Each number is 128 + 24 x the weight over its row's rms, rounded and kept within 0 to 255. Layers, rows and columns count from 0. Numbers have three digits each. The size before them is the row's rms in percent of the matrix's.

# layer 8 MLP up, 2304x576, rms 0.0501, rows 1226-1298, columns 0-95
106:144115139135125123087134090152095119115172139142149120115175116150163119189160144146147126120112133133115114083134129116133131143126117109164135171143181162098087116091141147137100165081083133118098137128088130123136119112126156141146150134118124146134101131156173122162125106126093131126
104:166141111079180147131094106148081119138144101128115081104058131113093093118136113127145110152131133041093126145121150157140154136144111153146102134190129131147172102131093098099134105140122137152133156106186132133148135112120164121104148120116158103170135083139105106108153105133109141104
095:153203128138140128114122126114103114116152101143169127087140122101163124146125104132155080140104140109103134102140132151101131126122118135129149114180137126127098145132112112139155114106131075122094129118132160113136106091120175123127142097140155085088147141108092158131159124141098122168
095:130118123121144171152114125140127128116130100143175110126173120090155109137087152152122153194177162136116157136127089126117138150142154107111142110126116114153134096129134103085159124106116143121109133140168175131116109136120135118106149099141091110183131126127101113120142120081134124148
100:148136138136136165176144149143120081104150072137134129123131144151089158062137150139135120132085116105124152115139115124105194135171086123118183173133120141142089141109131157119115121114098120122152123104125171109107161152101138116127144110139134128085153135136142161131120138136163091113
098:190147126118185126143088113129104111117102114115148132149142117084108109122106129140158089172067119097100122101134124109175098094150127129129117135151141136146118155106111133118126154108139127119118072089090109105151140127139115120183149109121114176139120089110130107074114160124135123132
107:169137169171125180171110143164094130097168138134141119156156108152107105149165106169111119138102142142102110105146127095157161123162149142145130125100142123103094175123094077126082155126098114143107121092141170145101157093141116157080170109172113109119124129118113147120147146138131080098
107:119134148119144163136118172084092118111133108131141131140140115087129120127144143121134104130139178153127150134090133086160136120123093150151176107165127124140128143099132125100121119071126131144177141090117133131044113131111165181115163097135117157132111100111157149133181089067119150134
101:181118122114112144114096149109156107108169116182092116137106153092102128157109127156141128109129129157117140074094162151147142097159103107093145156098129116133157162139131175109091123144149153078128139112134155138091135148098092124107142096144074156124102132114162112139175115147126111114
102:115108134111132181112126134139145111162139106154152087139166181135134143134146142139101134157126127110107133129115136104186156102132084131120187134139148132163101156107134086147101150147138139188142096090090126112123108135137115161157149118153122135138112149141126130130132152139095133152
091:153102157114124188139140110142146138158111119140154097135114144092111144167139177181137119134064134124145135127109130154116132164148183111106129140164124137127171140117103097137123136132168127157135136131123088122170102105155097136116121136153110140099108127131139147122135133109139063177
102:121121120162115093119111165143131128098161120147114122147099130154103131135118106136110155132138127153156115113112140134125165137144138115150107145110136127132150168125107156114126156117115112119160108130122135135061114112152148179149158133101127140091119063145091145148129112132144110103
099:141131125134105127144083123102193127114114128118130143125094138143113115113141157106142134142091148148109114133121133121136149141129117122133139145125130139096164181097126124086103117108123154129162139094110098092145118120127114133137152114128119119127101180151083124126145133101092098117
103:151157096169136158102088138105147106150173087136134109139147153080078104111108187105123149088128123116134129140153145135093109153124128095103159116138136197130106103096156117120111149087129128133139161114081086096130127150102152066129160132145156150113094102153116166131123111139160154117
104:130180147153134139173143110094118155120171122115119164113160117131139110110134116082137097120161159162138109115135143129124144145096105144115117145129138135138114132139108151116113138113107131085181135119178146121112117114158166142161155115154129102148119065093081164134157111146082110152
102:142165126099156134158118113100094133136142152151138128104102158107101134139160121169052133158141133122133084124104163110095100191128073168161143098136130089133119156133158177144123117098140074153144129119157071138156114116103155139130110127129099117130113125108115153120118107117140143102
110:139150121141120148107134178131099117120170128140149129135092168130143116074133128081145148118116136115062151140150143147141160130110167089168126145090167095111142134109167125128066131140147156121112117151115139078090128107120145114184146147172150112116122117144147143171167096136116176159
095:153144113171144138106127160116150106148102105126139126090077156142111104141136146144110133127089125113138151066110129128139172153136089142122150176116111140098112104093166139121133137127108144098143092125149130114148115118085131134142137143158141116114138136173146142139153157122117134155
112:149155146118157115170090142133143122104169127099123156132124109144109103136118125114106138130164140140063102152140138086151158116116140165101177117152167157128129127120121153103116109125126127171130101115144162172071121130094141175107144113147154152162116104105120163087164151076085127130
090:085148166140125156122106123111136121087118107118149128110159129162157179173140126128144083149139185114096095101173125103151155112120148162078113142096125110108127177088141129097124137081129152135108139081156098133132103129121135107119163103130112101114101122071144127140132077128102133170
099:138153112109114110161119104119125107118110151145095127141142168104123098145146160143133090142063164138082082091125108128138191128113124093108138112101163141126188131139126148166112121121128122098123150150142133105086141100149103150122139119156119172105131111095162150093133133128081166140
103:134138082112174160145120145148100135134126100161111072153148134112112130150138129112147117136121163105114106094147080120117120104130078109166143166116133095105148109100134107082159112143124140128108162130096115154136193110128157112138131108110128127119092113149116081116132133149167109160
089:095096167130116108140142118144109141181153127152153124126153110157171167131144131106151150121138113165163086114139127088143138142106127121113129152108115132121142115117086140133099126133116164059145085143170100144153125120144134067063153144139101108105148100121095173155153130128121136123
093:128102120128153142173140168108173101149153085169124094086146137104130145128161129091084124132133141154124116124119151124130108155120143104133140109118156170136146087163110123091126135093112182140181118117100119153131093128105141110098144096150066108127131159148138103131109096124132146127
093:095147110150108153152073098116167097135157092140157090096110099114142162134136135098138099147093153125090139154115131097147167119139147098134143078166132128152143132135125129158128151140059120131123154112148105081134141150118097079102119113127156166094096143142091140088137111119097094136
115:137137123115167148121122121133148149098149101170171095120134111108088142193128103120119100103179154109116135124160158086113140156117067134102104110154118152115119191104148122115155135088145157084136098084156175117159122069109137123162190093116151128099132096202129129151161153135160137146
096:173129133118154121132144122126138103143102139113142128078071148159149067107111103144117128146140175096146145076134154192143148175134123120146150126112173131075124158139140176076108128127112147114148139116105119173104102106109112094100144137092180163136095098117124167111154113123168125109
104:138178116151094162124143100114143126123162118105140139141144125116135156135164192142081145126116127120092132117144158123151132131133154142119123153125116135078079130141150130125078159103120101103139125145072175106125085134115143130140179101141134131151130135102113134131147127069134118119
108:107131138123140144105154156075139101105130124162136116172101126135145131115134130125131154130107138095113131150129140136090149138163132140110116149107164103114103112112143132124155151111149136128129144143144150146119121143152130116101126122120165145108136129135125153132164146143158132095
087:143124150113122131147119126084080116124107120125121151128144146135136133118111129076137108167103146094078176118117155101140124089145162162163106190164097095084099152143119134116085144103120187141080076123120119108096140157163143107121142113131177112145110092098113177147149150146178136123
103:138174103075124153132116095101114126155136141150119104121157126133091114134128131160134113132104153172146144115152123127129135114118083122129152144142103143119120120129093125134179122150113106173127146111159094107120147122099163167130143101149162103116118130108133159114156129163110090150
114:105150174124120118129121101141102092135101145123151115130183102150115139126104164126138141166171141147089121121153120091152085158105122171137151144157144145131176166099086192089144103093133146111113148080137121104135117161143164155124143109118142142096089092129124129106144125128140110121
086:190161198145114177112137108110121157120140136142127135094130162143149181161117109136098094143140127141144077107100103131147181148161138106120123135147110108137084109142155146119107104125188143122148095146122103154125097103103145143143118107121128127152119124126158138127134087111124185129
096:150150158121148135157169088176174093139094109090146137147197094142162126139122125111104066137132128151112135120173148137105168133109156147130155113129152168174087193095117143142109139079134089140143151114126124147160162143133114117120164142095104116098143163133166101155123137124138116162
102:150111179106128166144125081136138116141149148161171149139119135146118135141167125095194130128130182123089139123141124154124149159096100132101128142111110164094115158152110161088125124141100128130150083116099137161097139132134148073141135137130114093099158133077110132134140097136127127137
092:115146122093117153140115117089131117079097101096126097132161146116137125091130129118096125143150164123124105136144131147123126116114157140147118095170161126095142126138128116110118146128148119141119147139113152162098169137130156153096161051127171112068153142121154119155179138134136112133
093:162137110158163125113110143135078108107142116107105132130143156095091128120139111132133157133108145145137117117142145132138135160179116103155107113124144153102108107123131107116103138122103134144157139101095140132085127090105181153139126127123139138154145149129121117178123156164119114163
090:136100137118157123136117122123119104118166092138143083161118157142085125130101165104108162127148140145130120129112122154165139101164170138101128133172125111109121094138164159097110153132156097097155144141122101123102110129121155127110143139099108121116121105143119114086161159126104099105
116:148150145140139117111101119127122116134094101153176124129148095112104169141140112105146118131121143074129157148175109099163157145126171167142175135131147125085108149104115155075116147110085148134150129070091142097112114103067128097111178131160125146131105140161083140099145135137118128148
103:159183107139164185128138111135129092128156118179133130093184085127166115145144121105139090159140170135104113118160135148109140140147156117169134128121148170124123124126164136121111159104123152141161108090168144130083142113134099094155144124169127127096177116141116125121157126103171145145
097:102129135124101140173105117143131072112116134100119131139131097135090136140163100117121138098088127162150153113143177134101160192140132153157126142142121115095146120135110173119148107139132076126075140126153157128103103129151118088113136100129163150098104120119125124129126139142148114125
109:136166138118156170153133139134148148106121086134156129155126124116130122163099130162096141140106123120117122116098172136151136179147155115132157111121128106161112123112151129114136131103143135118121074139131117127161143104130150117128133120144127150073124149107120147119118122169164123112
103:121136130135119125144145122085106118135113127115130128133111199121117145160118143120100159150111133104138174124143135095104120122149159117109133137148129132155061142117145147119119141120123141101112133163144123125123107119130140127148149105124120130095104090171098089107142117123116093165
105:137133144107171141159107105079145081152127132132119097103143108091096174121117132130153136122125135141083116123155117105106109123143121105147140137122120129161140141058104139115104120127089144115123134110106134124157129109147140113120137109127113110135130107121116145141124115159184134110
098:145118117115135075131103115172144123160147112123123117109114142125141147131150158087125115142081139142124140127145135149141139093138141181133126131127128127087190213131119158120118141128136120109128137120117134128100123129135161135139127139154138112113132140173099158153123139157152112112
108:116122133115150158148095151137114139135162095134106141126127134094119118123089146113107102115141126124120127130142131143156088112128080097142174122166154119078101106153148165121149131112171114153140125156160127150142123133064120120133115130112141134084098144147116136114165162135086134170
105:107151100147147145130125126140138100111111108164102160119104136127128176119111176081089165165134142095123147126150119060173121140113113128103140136113118136183097161143144149128138126140094117143116096128123107131134144096118131105141133148160140144119101127158129153144158118073114129102
088:180118130168115124134118140104103125138118144157143136135157161141103148078104119118094158151119140079118075133141111127122167106177139104104128117107143094115147104147154130106158106098120101114135104145103112151137169130160129143162145114094176175121124129098122134119144136132101104095
113:165143156153132162145117114072123141142118140143099124102140148134121111153173150104127138163128174099094103108138133111133141122123144134096130130149128166104097136130086124102137138107110132106137099113126158149128147135134135120130106114115138105107105165161146152160157172117160094174
100:082117157101141131125118135144131084122095124159135101035144132139140140169166142131118116198102160116160137142183122144107107110122140134128144103128144143145119149147113135132158124113119145109109124080111128141100099096136139087146141120162126139131129127126129118110129165142131119166
105:101125136160192133119136123128172150111114110119159173095163125120122120154111149078144154174140150086097128113123149105123146119106142154103126189119126132095175110115122147054099122116177148124119100139119103152108104133118092112128116106157087153088095103145118116145129143141090147097
105:123138105123169152151135150102145098146139118123123129125123159082123164111121173080116134113133143070075135100113180047148146109083135082109143158108140126133110131135149167149149139127093112169112172125079139129115117104119103156168150101129115131117104152176129126131148136119111133127
085:144113140108128099157113129124187090092116143127152132136089143134140134093128150148121144111113114113180119093176149151127114103148111109156117087167143123109129169138150150105120105112134135111102142120127141122130131131131074091143147026146129084147124154092120128111164114144127147160
101:089153102162112122123125142088149146133156131144130108096140126123100104132141167110127112123045124155138135124131143188116129143136116180114103116138150142104097114095105116093145100134145134185129116129123083093152074148125127141142149166085142140116153154154142101137125129124167093100
099:116165113178132143139110103157111143122154108163128129174129138120149118105163117146122121117091149123106125129132162098157161130121143119148159133126148156127120114135127162106111105127109155164144108115097144153104128133153124087151161091110196071130136172134156192133127169133104116131
094:124147140159114136121073183156114119147119095124133133161144116132135150159105127156092138138100129152142169141114189140144109130100138129078136128156115118153092118115129156087133100153138138171099091161144141175142155153128176130146128142146121135188096101111116169106142122147167148095
101:122105143129097157126101133117150125077095127183159118093125113123115133133144174115091156080083111138090113166126204137112154138097145159142154156138118126087159163115107166091125082137159093117120129080132150141145105090124151107153143139128137132138122106114087109146122114094166138151
106:094175112163117136104109108121131176136110157148093135143146152095092097145086183068132162136131146124134146096078135142118110125156148143151138109168123144136106107093155132128125168082145178150140113124135113145139143097115121161149158098122167116126100120134127099146143139161164130095
101:109128161146194148144123188151138118088121113138135130114112133143130132145142148091166144128123135145172124080120160097095168124125105101130133104125095109112138144094131199121136120112117109110138139132092137134166139120135134112107141158127126171125119083127173100194136132104145058115
107:154127177133110182138134110116124075104112111160150095092129140122094127178126128121124081123137122123116124113114136116129177147116068116142140128186148126142132140122137128129111106136101090102171121106109130142149191134143141143151130123155060106118131098155124136213121091149087115146
100:173132132105153128149113112116109117088197098124151127085140121125111123155141104101093147143114157132099139150080114102134152130126093151132135138154145151142143127110104102117108121124128141122125086099163117097128122123101152118118147096117132126146133107153088148132143089129132131127
100:136153121103152152145080135137110124107071121133124117145139136156090170166142161107113101128105110119123127140177095131103160121145125127144104143133119106131134122121112151143095137103141151108143091173097109142135142089122161133119149121157140111126112146119104132155135163189148100120
103:153134139137165145147128150099134122118108122146138116171110137109144106166171151119135137126142130107045137144135145127115104141127144174135114113089155189114145145097128144143148160113130120110189111107144175160132137125118132073117131129115172145116110113164148154133138130151100159131
105:160150211126098147125093160109090159104110121160162146130117124114109129155167156146130070158115170128115091145164094106112149181104173147100133135132152121101133164101145153096142145116101137128154111101120135127087135116127138149103177120140132133118122107131173120114159108125164123178
095:156158149125163190108135146137110111146104129153117092124114153140130122168103120107120146152168131165155150136138157129151158173190154128133149142176123127108123136054129132125159129118135128123126122121104132156161150104149150115148129096123093092102137149113085125120138108123126140124
094:133189123167148127192128152124111127134151073138135148104127116127097151106131125135121138135119150137109125132080144171154178138169102093079120106184154119141137115147106110130132119095124099109092117086144121129131121128141104138174143132116166118134116153103175114118142148171142143105
100:146110126130136095122123133087171115164148109124110090089164109151084119130116143090136121151145112148122106110128089121127149108168126145172136110133118164112127129147151134103113141099132192131141090093127129151110116168107130109111120123134128158147150115185147105143119105163136141135
104:127128114132126082128110118110143075116151123121130096138161168118121130127127107081127129147157143129081156140131170113128143122125099101118155138148117161115136169078104150139137166132136131136097126127167129108129129133111106093129163118097129166081098138112113119175123154101142103119
102:105109074128170157158133154140163134102160156191152149145157083120114168126132166142171140132148093109079121079131132139086151126097101170125149093124158122134131119125101158117114143113144122111168120099094113130119142086090159112131124123127115098166156088134169138124122154097139118109
104:114153147115127141139119089087122089105128112147141116120120143149122103138149138140123145104120123140066133154130162126122152124159140114098164141109188133136098151060140091149124164089174059140111085098160133145103132151153115137162139133122108124125108094105132139152091112099120155132
097:134144095126108153141085121125121137086110085136153120130119188119148142102134159137141125131100152124066137118173114127132131164088121170125114120138111106076116106122089108108148150138130132109108146132090096119109107136148127068089150127087157105126105119151182142112143113116099131099
098:139163147133118104082113117152124132096145097139110109089131160153142115143151096150127154129129129144130135135112142132149125162141147116130110165172114170088094129107137111132083085083134097081135086140113129156093094086107142138098152128115125116121125121148155103154137141160120125150
102:152151119123158090118134130145122106107139119167168118162148099101110134132107141117135076127109132121138127086133125146153094176133142114107145177121173142108111122105135137076111121136097110106124108126146092088111165101104114117130160131136125125157093101171116131156135136128119133143
# layer 8 MLP down (transposed), 2304x576, rms 0.0469, rows 1226-1297, columns 0-95
101:149112090151114107095157136138126132138164167138172126150140159128136108119093121127147112132151136118159137105139150132132134174141134159092117136147126086114121111133137098124113107132120155156129129159109139082132114129112152127132123155100137100158124148143132127081119144101096129131
105:145183146153127154119125155103115128128122147121133142144108116104112144138149108132155149116149153133130155111145117104127113180129142125151125138123092094129145093155160135127149105137124133158147116104149107138102144106122167169116148112123146115126083118122107096120145135124082152080
093:137092086142143125090131117134141118101149142154168111136136107126118098113119117099124121084162140142152122084168089148092131090126093105116136136173162094139135153130125116099151175106138152135116183124148109135170138180116124103143191110135142114106122140118086077088166140121115091124
090:120119117116162107134183161126104124161126141143115131105144125162157154092108079121168138095139152079109136135119157111137131170125128126122108120110134117092147181145165117098105116113122101072129138117102097125111160114120136135127166140173118108119124175128126105126121076117132112121
101:142111124129109147081117160117111137145084112088118143154119115142158096153160110166141116116151135109142155068102163156142107149132148177163124162138125149129113091120182131151140100140156143172106156134135149099131126138138133122132147132133096146169143139150130139095121115101106176125
096:128141165150111181160140108112160144128142153142097126143104120151121128142158115144145126122122122051126098145155161120188144144117083115166109159121080137124141131150070087125105126097092136113136145145144095143134141144104132109108081140162142129143138126133104140136108153151102131160
110:132123092111117131153118153143157111121149165099112110096172140144128142122098124157139125131114132113151163151106103093056131109093157108130124079152174078122088102109149133104125108190139137123128121106127121125126133148142136132094129137122131127133160127107154137143118150107091112144
109:125116146122142166171122127102145136148110111119112103084104172155126155147154135142119155115124108132118110100133145143103125116145164102125114161091145140150103120101132167152122100103113156096092163104137099117128108164100137163084086142195111135125138145108121113143136154125129129146
102:127152108112121129100089159090188126128152100154126128136109168126163090117139109171151168124122104142133132108173153176122075104128121119098159157143118135137121128131129144090127148124141135064110162133152129136122128182140120114137153098106111162133119102161115139135130128130172163124
103:149135081082113143075098094141139142118129109172129125116166134057157151125152170154110113146118040161113101135140162144120131161130117150151140125093098098133137100136135136145122114123166149182155089163084135142098134131128174130089136130193123148164143139129126065143130147126149131091
086:138140157157125109110135122094129150143133117167150103101134169121108143073119132114131110150167104090131113155116130118109127193166154124085178105121157119093139135118091111122149133168118148097155154131084101152118129124096075149126158151108125119136109135141102101159087117132137130108
101:140121122138127117096080145193134150138154106157101165122124150131122141129161149093107181135110135114102161170129086155145131138133132130119102103111078093173125101128137120143162082101162110163135113131155132155117092106122153120127136173104086146116123100122175096114136153109130119115
101:107116084127146087124128112162111132165086135174151091153130119109123162142163137135107138139102144123124088132094109107127154144153125143075150085143113094178118135137166149166144143131115135116126140137090174096136116090157167160117125145107099108099115119152097147090106162144143135130
098:137136119128124095097080110115123132135115125148104115136129127093115099186155110117115161058135150136099147122151135145123127132112100125129154165148124126148129096131169121099100125109088113145080157106087113124109110174162078153118160149129128120140120100169104137126205149123117113127
106:108128094141126135132128069134120155090103126146098089117137106152145175081122142142167107118118119120104121154122144127104113152145091108121148125179063142096143133109131125160103148099124136164112088177136136108135104145136171104084120131090148112160155127132131135122141119137146114155
102:146118099147119157109133133136153133085134132113123118077129120108135139140085166138118115127146094105156116148149133123093184127160100071130112114126124117109101095131105143140122153137101132116109189152132121137135107183127221137132121139105103122140126144120161131129120108115127112163
109:120149082124133138135134104141116105145123135113145173163136094146105180166177119094155093088138126155124118111111133148151112105107162104184169181132131092143138137126135147098154101100146168167135170156121190172164118140121113104148107138154146127140134158169145122154151105151092142087
092:131102182105133113119116100111118152136120121157135086131115102077106165156134110114100110087109093138129132113133120133103126118129134103149097127135075127139106109142131166102137129141127136139104123151152137104142110124179112114148109131081153115135143193136119165173138116096151132158
112:140119134149136128141096113139124133111102139097131134124093097124104098127177134122150165134157154157112110095113129136145141113142121105105171130112141106162126145149116129113143123080113131136163166101115145122121150117115109150189111085115113113104121071129100139169150117131115101148
093:157093108126127124132096138117104118122131122104144171162107165117112103156086117084136150182120112092125134094129114079115104153124069131103123138158114143107168114120098155104112118117127114118138138108115146123078160137147124137121140135092122119149115111134184139091143118115099137124
096:173092117153156147092141135139143106128120158122105129128157095129116127136138137117138143143152095076101155122117109163111143107150173142114116139117136084138123146116171161121089090141122189109125181107122109066157097173150181106064136174126147125150114145134154118147136096125201112136
103:153115104084084138147094130125116074098150178103115134098116155170143180161140149113112107130157114133151118131119095156142083104148158093131107153101107092137114110137154133106126120128126165168101126138115139124120153116157139122132130147145140096121123119145128132107143138140140130114
086:182150096137145137123119096124154164106135114145129156140145143124139120166147132106102162177097151105133095124148121098115151138117128136102096110114106109129152112152168117140125103135147066116098109126154130069134106143089140115157085137083117156141152155141149127088120100106151133128
093:151122154144137132162100141112168107126109076160171171185124133140132144123132115137151113144114165124139112147134114162137109130125122113138126154135128120109085096120115123107132091128144087159124100124136166126101127102094149106119097185113111118115106117116143153130145134148150179106
093:195091144096122155138144119132124112100154138155152084095176098148137120133092092095110128140097099112103139158111157134124146141123123107141104163112147112131109158152139138091121100106185120107125108114137138118124088148144087145093108093153126098116144094092132131107100124140150157131
117:122125111105109149113168147113149112129145082117131149117150121143129129090128109133145135140145141129133114120163107107168142126123145135110110110112141112133122130111121157096101073103118134115141090148143105139158146128164137141126154119123099128129157122134132124144133135118133152165
100:121147092132141105138139109114122106177146107154071137128091157120095124148098146145145098170108164124120130102131169109132161112113152175145111095120120109137092131140133109135120149105105123084159127132077147128169115156126157138071119144120159135122127109148121153157139097168097121097
105:122125144148134111130129159095137179115113134130126121112133124131120130099186116103104136132121195106135114068097100125154111170137103140164151110141145147081098121108160157097111098123148117119076108099086133143170095123123112128130116160136103120104120119111132070112150082175139119143
111:138139118114124158111111173130192103107150139143122170144126114120111134098079150114111146105179120121125138095144132128163071148165134113131091105125133138153059095100154120119156083125105142136105129089133130118136131184167131143136131147151174106111175145107157142116123123145157160144
082:094147143163115152113113125168132132136144117118189101123126124163161129144121160126121101111143126125140111127161116131107103177132103124102174042072144116156146106126121124107169138091132118128128175129175111142133099140110119140087156121128124158125134141117119061102117131129083110139
105:122126122143079155136191105107114126115122141168142147145115099083088100141134072109131124153112080122150092133161094121104096132121117098150148147140114155115098087119135132111121125104101150138118153139173104114156110121097122117132135136121078154148146123148151134122159130126161149135
112:119120092133101098101123131173112131120104153101127132136107127118136171143131121193117143122118099124173156132091091126108126087100158180148109084133117121150157100108121131137095136132120123133098139176153112106155103130127139147109125127155137141123108095156132112121121149114094154105
082:135085082120147123156091155154176117135130126072142123123130081122124121115144105110119178122109146098124106137143140096104153145143124120133122159134124093122144087156128079141091118102155145141148144088122136132120111087146135152166135127106149127110106152135147104166105165174114132113
094:156129129118151122119145162100106103133131140114136132161109144092087085145124125145154128118116108142150138114133175081153121147135144096087098137140122120177146119106134106177134143111145152185100126126153109097134106130109094133185133133110133100128106126127118139102157124119148144124
100:140072147118125107135135102138129131103113136122141119129099098178140094165132177112166131152135154158123099121103144103146104137126108083134130179151100118173133134116132154136152100129112110116076141168101158110148119135113155171137147111127122097101123086163116096166128154141140136139
095:122109148131184103085125109123118160125063109126175103166105159151109098177137134137136147147138145150131137126173112103101127106105117130110138169120150135121107124117131088150177116116146120149119134106136121135126149122104147072194091158166115106147113153123090123113117149128131078139
086:112127161181095129174124105143147130148107138160144095154132102128103186108124129145138118098144142126168122117127098100108165132107153128125093152108128145110135124140139105085127135134168128098104128113136131113139098172127103078096138175077118130126142107117122149092113117111150141120
088:104149107123127156144155098128121115117107124154103157115146132126141148112131115143083093098129135130135134117158113073114152175142116100128130132108103119142112143123086112147139114084125143133121122129128134153144150136184116116116145119093116113142099153100144127161132130118159146195
118:111142111161145125189126126153137068121150136138158109101134122101162148128096107113117118161120115098194126129098126125156094110113136119088173096126128115162162146145079126139130146128138141130096131184115073097103113158130108102127140092153109139160125113083126110102124128131085134130
105:111130074150157156123105139145136121144094114156101188082136125112108134123146132166123145156128141133150141125137122168124169106138122134169133160115122099139175156106115154128146114117133107139098097109136132091102099163114144106162120143134125146167136158115139141108157132135119173154
097:113092072114106153163115117126158110100116124123122112144107071112081096167149156150131118149138116097112114111069080147126135104159135110118099100120104143122164148140104111146159118140125158150125108148160100112170157095123149096101137114161073120130148142135122127125129139104161134167
103:129168145131178133144103126092154141141115100122154137141124098119125124130135171134113164133171157121140114116108104091121129117122161166130094123162094077121107077188128107145122118086133142132124143099110137137153145101139131146117134187172158122134114124133110157173148138160066100116
105:109095125162142153118143116115152121146092168149155142136145142110149112120128132113114147141146114099130157144101153133158114125089133128086199139125134133139152087154153087122143124121155089112114188161102162108147124140183129176150136122147089110092092151173141124172156135130146129146
107:115136141111139094121106149135181108157133089129132136127078140143141143134103110128150168064123140188116143129100136158102115164103125118108127118129092134120116136124144081081152141139114117118127133145136106098168145108141079184149144155075110073130171119111164142152114130112155123164
102:130112119172138113125134131128151124119102130108171125128107188164115124128102127147133163088144138136144118158112107132130154081131098132143097150133095103182117098180147116122114132099135102099134149099135093174175109130090073074107139111119113131116105134119082159105126107116128142095
106:080137097117121177101114097135128115102161137124096125123174160160136130139126079138125075116143108125096107144119135073150150124137067114104154123137156137131150140122132111091157095102122172163104156123146129111210058134084087146130127094121101127148102106116180106153157112155153132133
105:087125115122125152099128157108103145074131086154118185114109141105136150164142113096136128138166129087155169139112059097193102101130093085191123121160108136146103140128138153121093147134111123117136119121074141087100096133128100137113113123116134136088113090116133153132129153132112131145
084:144149141083164154094129134149103143087146101125163104104072109146138104162157095161144119153107157158140134154100118145142135135102125135129128091127096176158103146147144100127089120125098155155117170111158118107092109107086152121141124139140121098142129132192146158115144128141135152142
112:144107120126094097098131112112080107138116106105130154188119091139096074095087149136158141142096131105128092122114132132130122113129123143158101139115101066105156113123156112139126112123089175101123175100127154137103133144078079099117132142132126128131134098179162108103121118101132076174
101:164087140094132120154187094113116102113144146125110098133180152103157113117116107129135114156114132117125147172178100136137101084130130135136105147134158106160128117147154135140160124145121136105171148113121120138130126136138109122114095101144138149169177145134126120140120074146132159074
106:141132144127129123176119095134150126121146102119144116115091164112112141147118139080119148128122147113128085146177153127113113111143164111093178096155168126117120142140106128129140114161143135130124128173149076131121122127156128095108116151131095144104087127143149153121140158126108156087
106:121126124127153101126131139124147123132123135154139101133086155157132143150146145136121156110130109123164109120114114100121125107119112126153114171161116092127151123182122085130109128164105108149136181115117113092100084115129150142160108134142104101112107131124148143110130116142135175128
090:161121105104112123083137151111127150146136162121109155123097130133125128144081102152145156132118146142132144150138122113121088112124134119155122080077156105144169121124130114106130149158113124141100108103169110130111108120127160137120125101140110156146139153106141092119170107104112119125
103:131132143110136162137142119117175130123144133131100097113161140161172108117127152113181095167047151097171179142156146142124124128142104128142123144117130147132120108164135157133150114094149113144139178080069148134142128147113115124147116157147159092111116149127167136130130163076134162088
098:134140148147110127132179098132134175125116164157139100124134079159162124108120103116109126148149097150121181121172147115139149152102112136130145142123098125133144164112105175141101119166108147118114112137128150104128124167139135138156118135119132157124135107133140185127123103092128161153
098:165141157148168137155133085119150119149164149149154165123101122169130157139142142130135122096135132116074125131135191155103110120175133108141099153121126129159123140146104068167145119137114158141107150088158133115142119111172137098155143136124132134123085120146157120152102110115093157137
105:126154109093114153131128128120126116066150143108138120162092182155107136149112150110074166139121118095121111118118135157127132128146144122127166147175107117103131123159151148136133107151137117102135121078131134126144146140158155148147090158098142168120143081059106147129143117076157110141
105:118127130147098112152137110127178103135135121137125156123099143151129096135166121137098122124162121127140130116122125149105130122151122137118166119142118136157098187172147150152123157123134117129125113129152107126098111163130163108119100120106127142115086151143164146126132133133113096132
102:144137139093125167161117069101151115145137156159109171136167093136119141150142130119109128135144083126099147150121141138143136139109124149121112185089126100139107117153098092152096078079085183118163157086102122119135130142133123127134120122139154121104107139116164159124137174150125158137
107:118082109119114160112066145126156160114083113091115134113144124166131128144138116127135115087128127169126147103129095117130139123167107110074132147141185120140132155122115157078132160138096113094127136111147154116131140120130148136139130089153111133096193115130149134164169179167083159121
102:159137115159141130128139124086124107143131124100205092112115109119147153128115126118120149108095159129140123128177096144085069153136095170146157118149141154130092123175125108133155131110143087061152132092149139116160112165143131091112129144122126110118112141108124172105107097142157114172
096:108115136111091147131076146107124141114168132158109159125132114119141137091128153129115111148131100122149082130134144156205143129157094094135103140169142116119119080115124156118115125130136099155125120148091145108151082125112081099133128132136128157149132146072099119091121145150122134117
105:132111112165091121096133153108125116075106164120119127140118128115136095112166117084166096120161125118092124096111110099184115089106105142181112104151105099100118133124155107169174133117101107109131145101088140152123098091113103097149149115131152158110160114160173140154126116136164115127
109:160143132146119176158090166135119128092115115156117144103117118089125147133135168108150111133153117139084145146083157116141100148112118106105139099159152143137124106105117119145128128143102144125146084130126163143109095125130131125144121133116193121115122109113135144133134112074109152127
095:103115169108131142104147145120087132137051128102154130138135105121109144152167141120103158162105071147096139112166146196147129127161063137108141086125145135129077134153106129151121117141119111147080143143155107105106150138147112143132099194125094087132122118102122094147097107125117158123
100:120114151167156184078118136140129126140166084142108118105122148138148087090129151132129148119141110141118174151144144162128151158166154157135084121113128129159121188127130121139136094115129140128114192123117109128114148123129140164116116128077093124118123140078112116072117158108123111118
101:118122119111112113083127110094176139117094101084100111124083124129113132150058086096109076129117108118153161152119153106136119124140130139140116111145136130176124119146144144109144110128115152146101128134159170117150139118149137168118135101047111150130124184122101123103139110148173166044
104:122116089135124104092104138098167120104144108134136143126116135159121154120140127110114117108149129134096106150125142144107124143144093137104083146177109131104145115082145152131179129145169164126086122082117130145101142095115090114134106109112090158096117085144123113150134137135151139124
099:125128102078136101095143145112125120113158112159081131131149137111124124143139127112075130102125090160115129132079143128123135087104135133136152144089134142089138141143177147132105144121143114161129174093126151095114071132186142141093133142155120144124207117150143135177112139126149146093
106:134125125128138112145168163131135132114145118115135199104097112114117123142164109087183122156105117099113150141171110109151143084150133198098128171132116090121133144124142102123150153096137116114104173127131129148110146129124164151112129130130104106113144137132139140114142107124132125087
102:118108135113138125131136121122156113146143157140132109158122146127131130114108138148128118144080163143127112168163100161127102146125079123166130096157121086105121144155077154103142126136124139126101105139120127099167154166153098107101127104100090079124142116111132124154137087112139115148
097:167081092088124139175174109131130148131145133132086122145113139129142106121137108142118139158136147102073109156116127133123110086132125137097148151139074118136163142133138131147153136131139094148116097113107115116133098100094152126130147163101137131137134162114135132131125130109153149113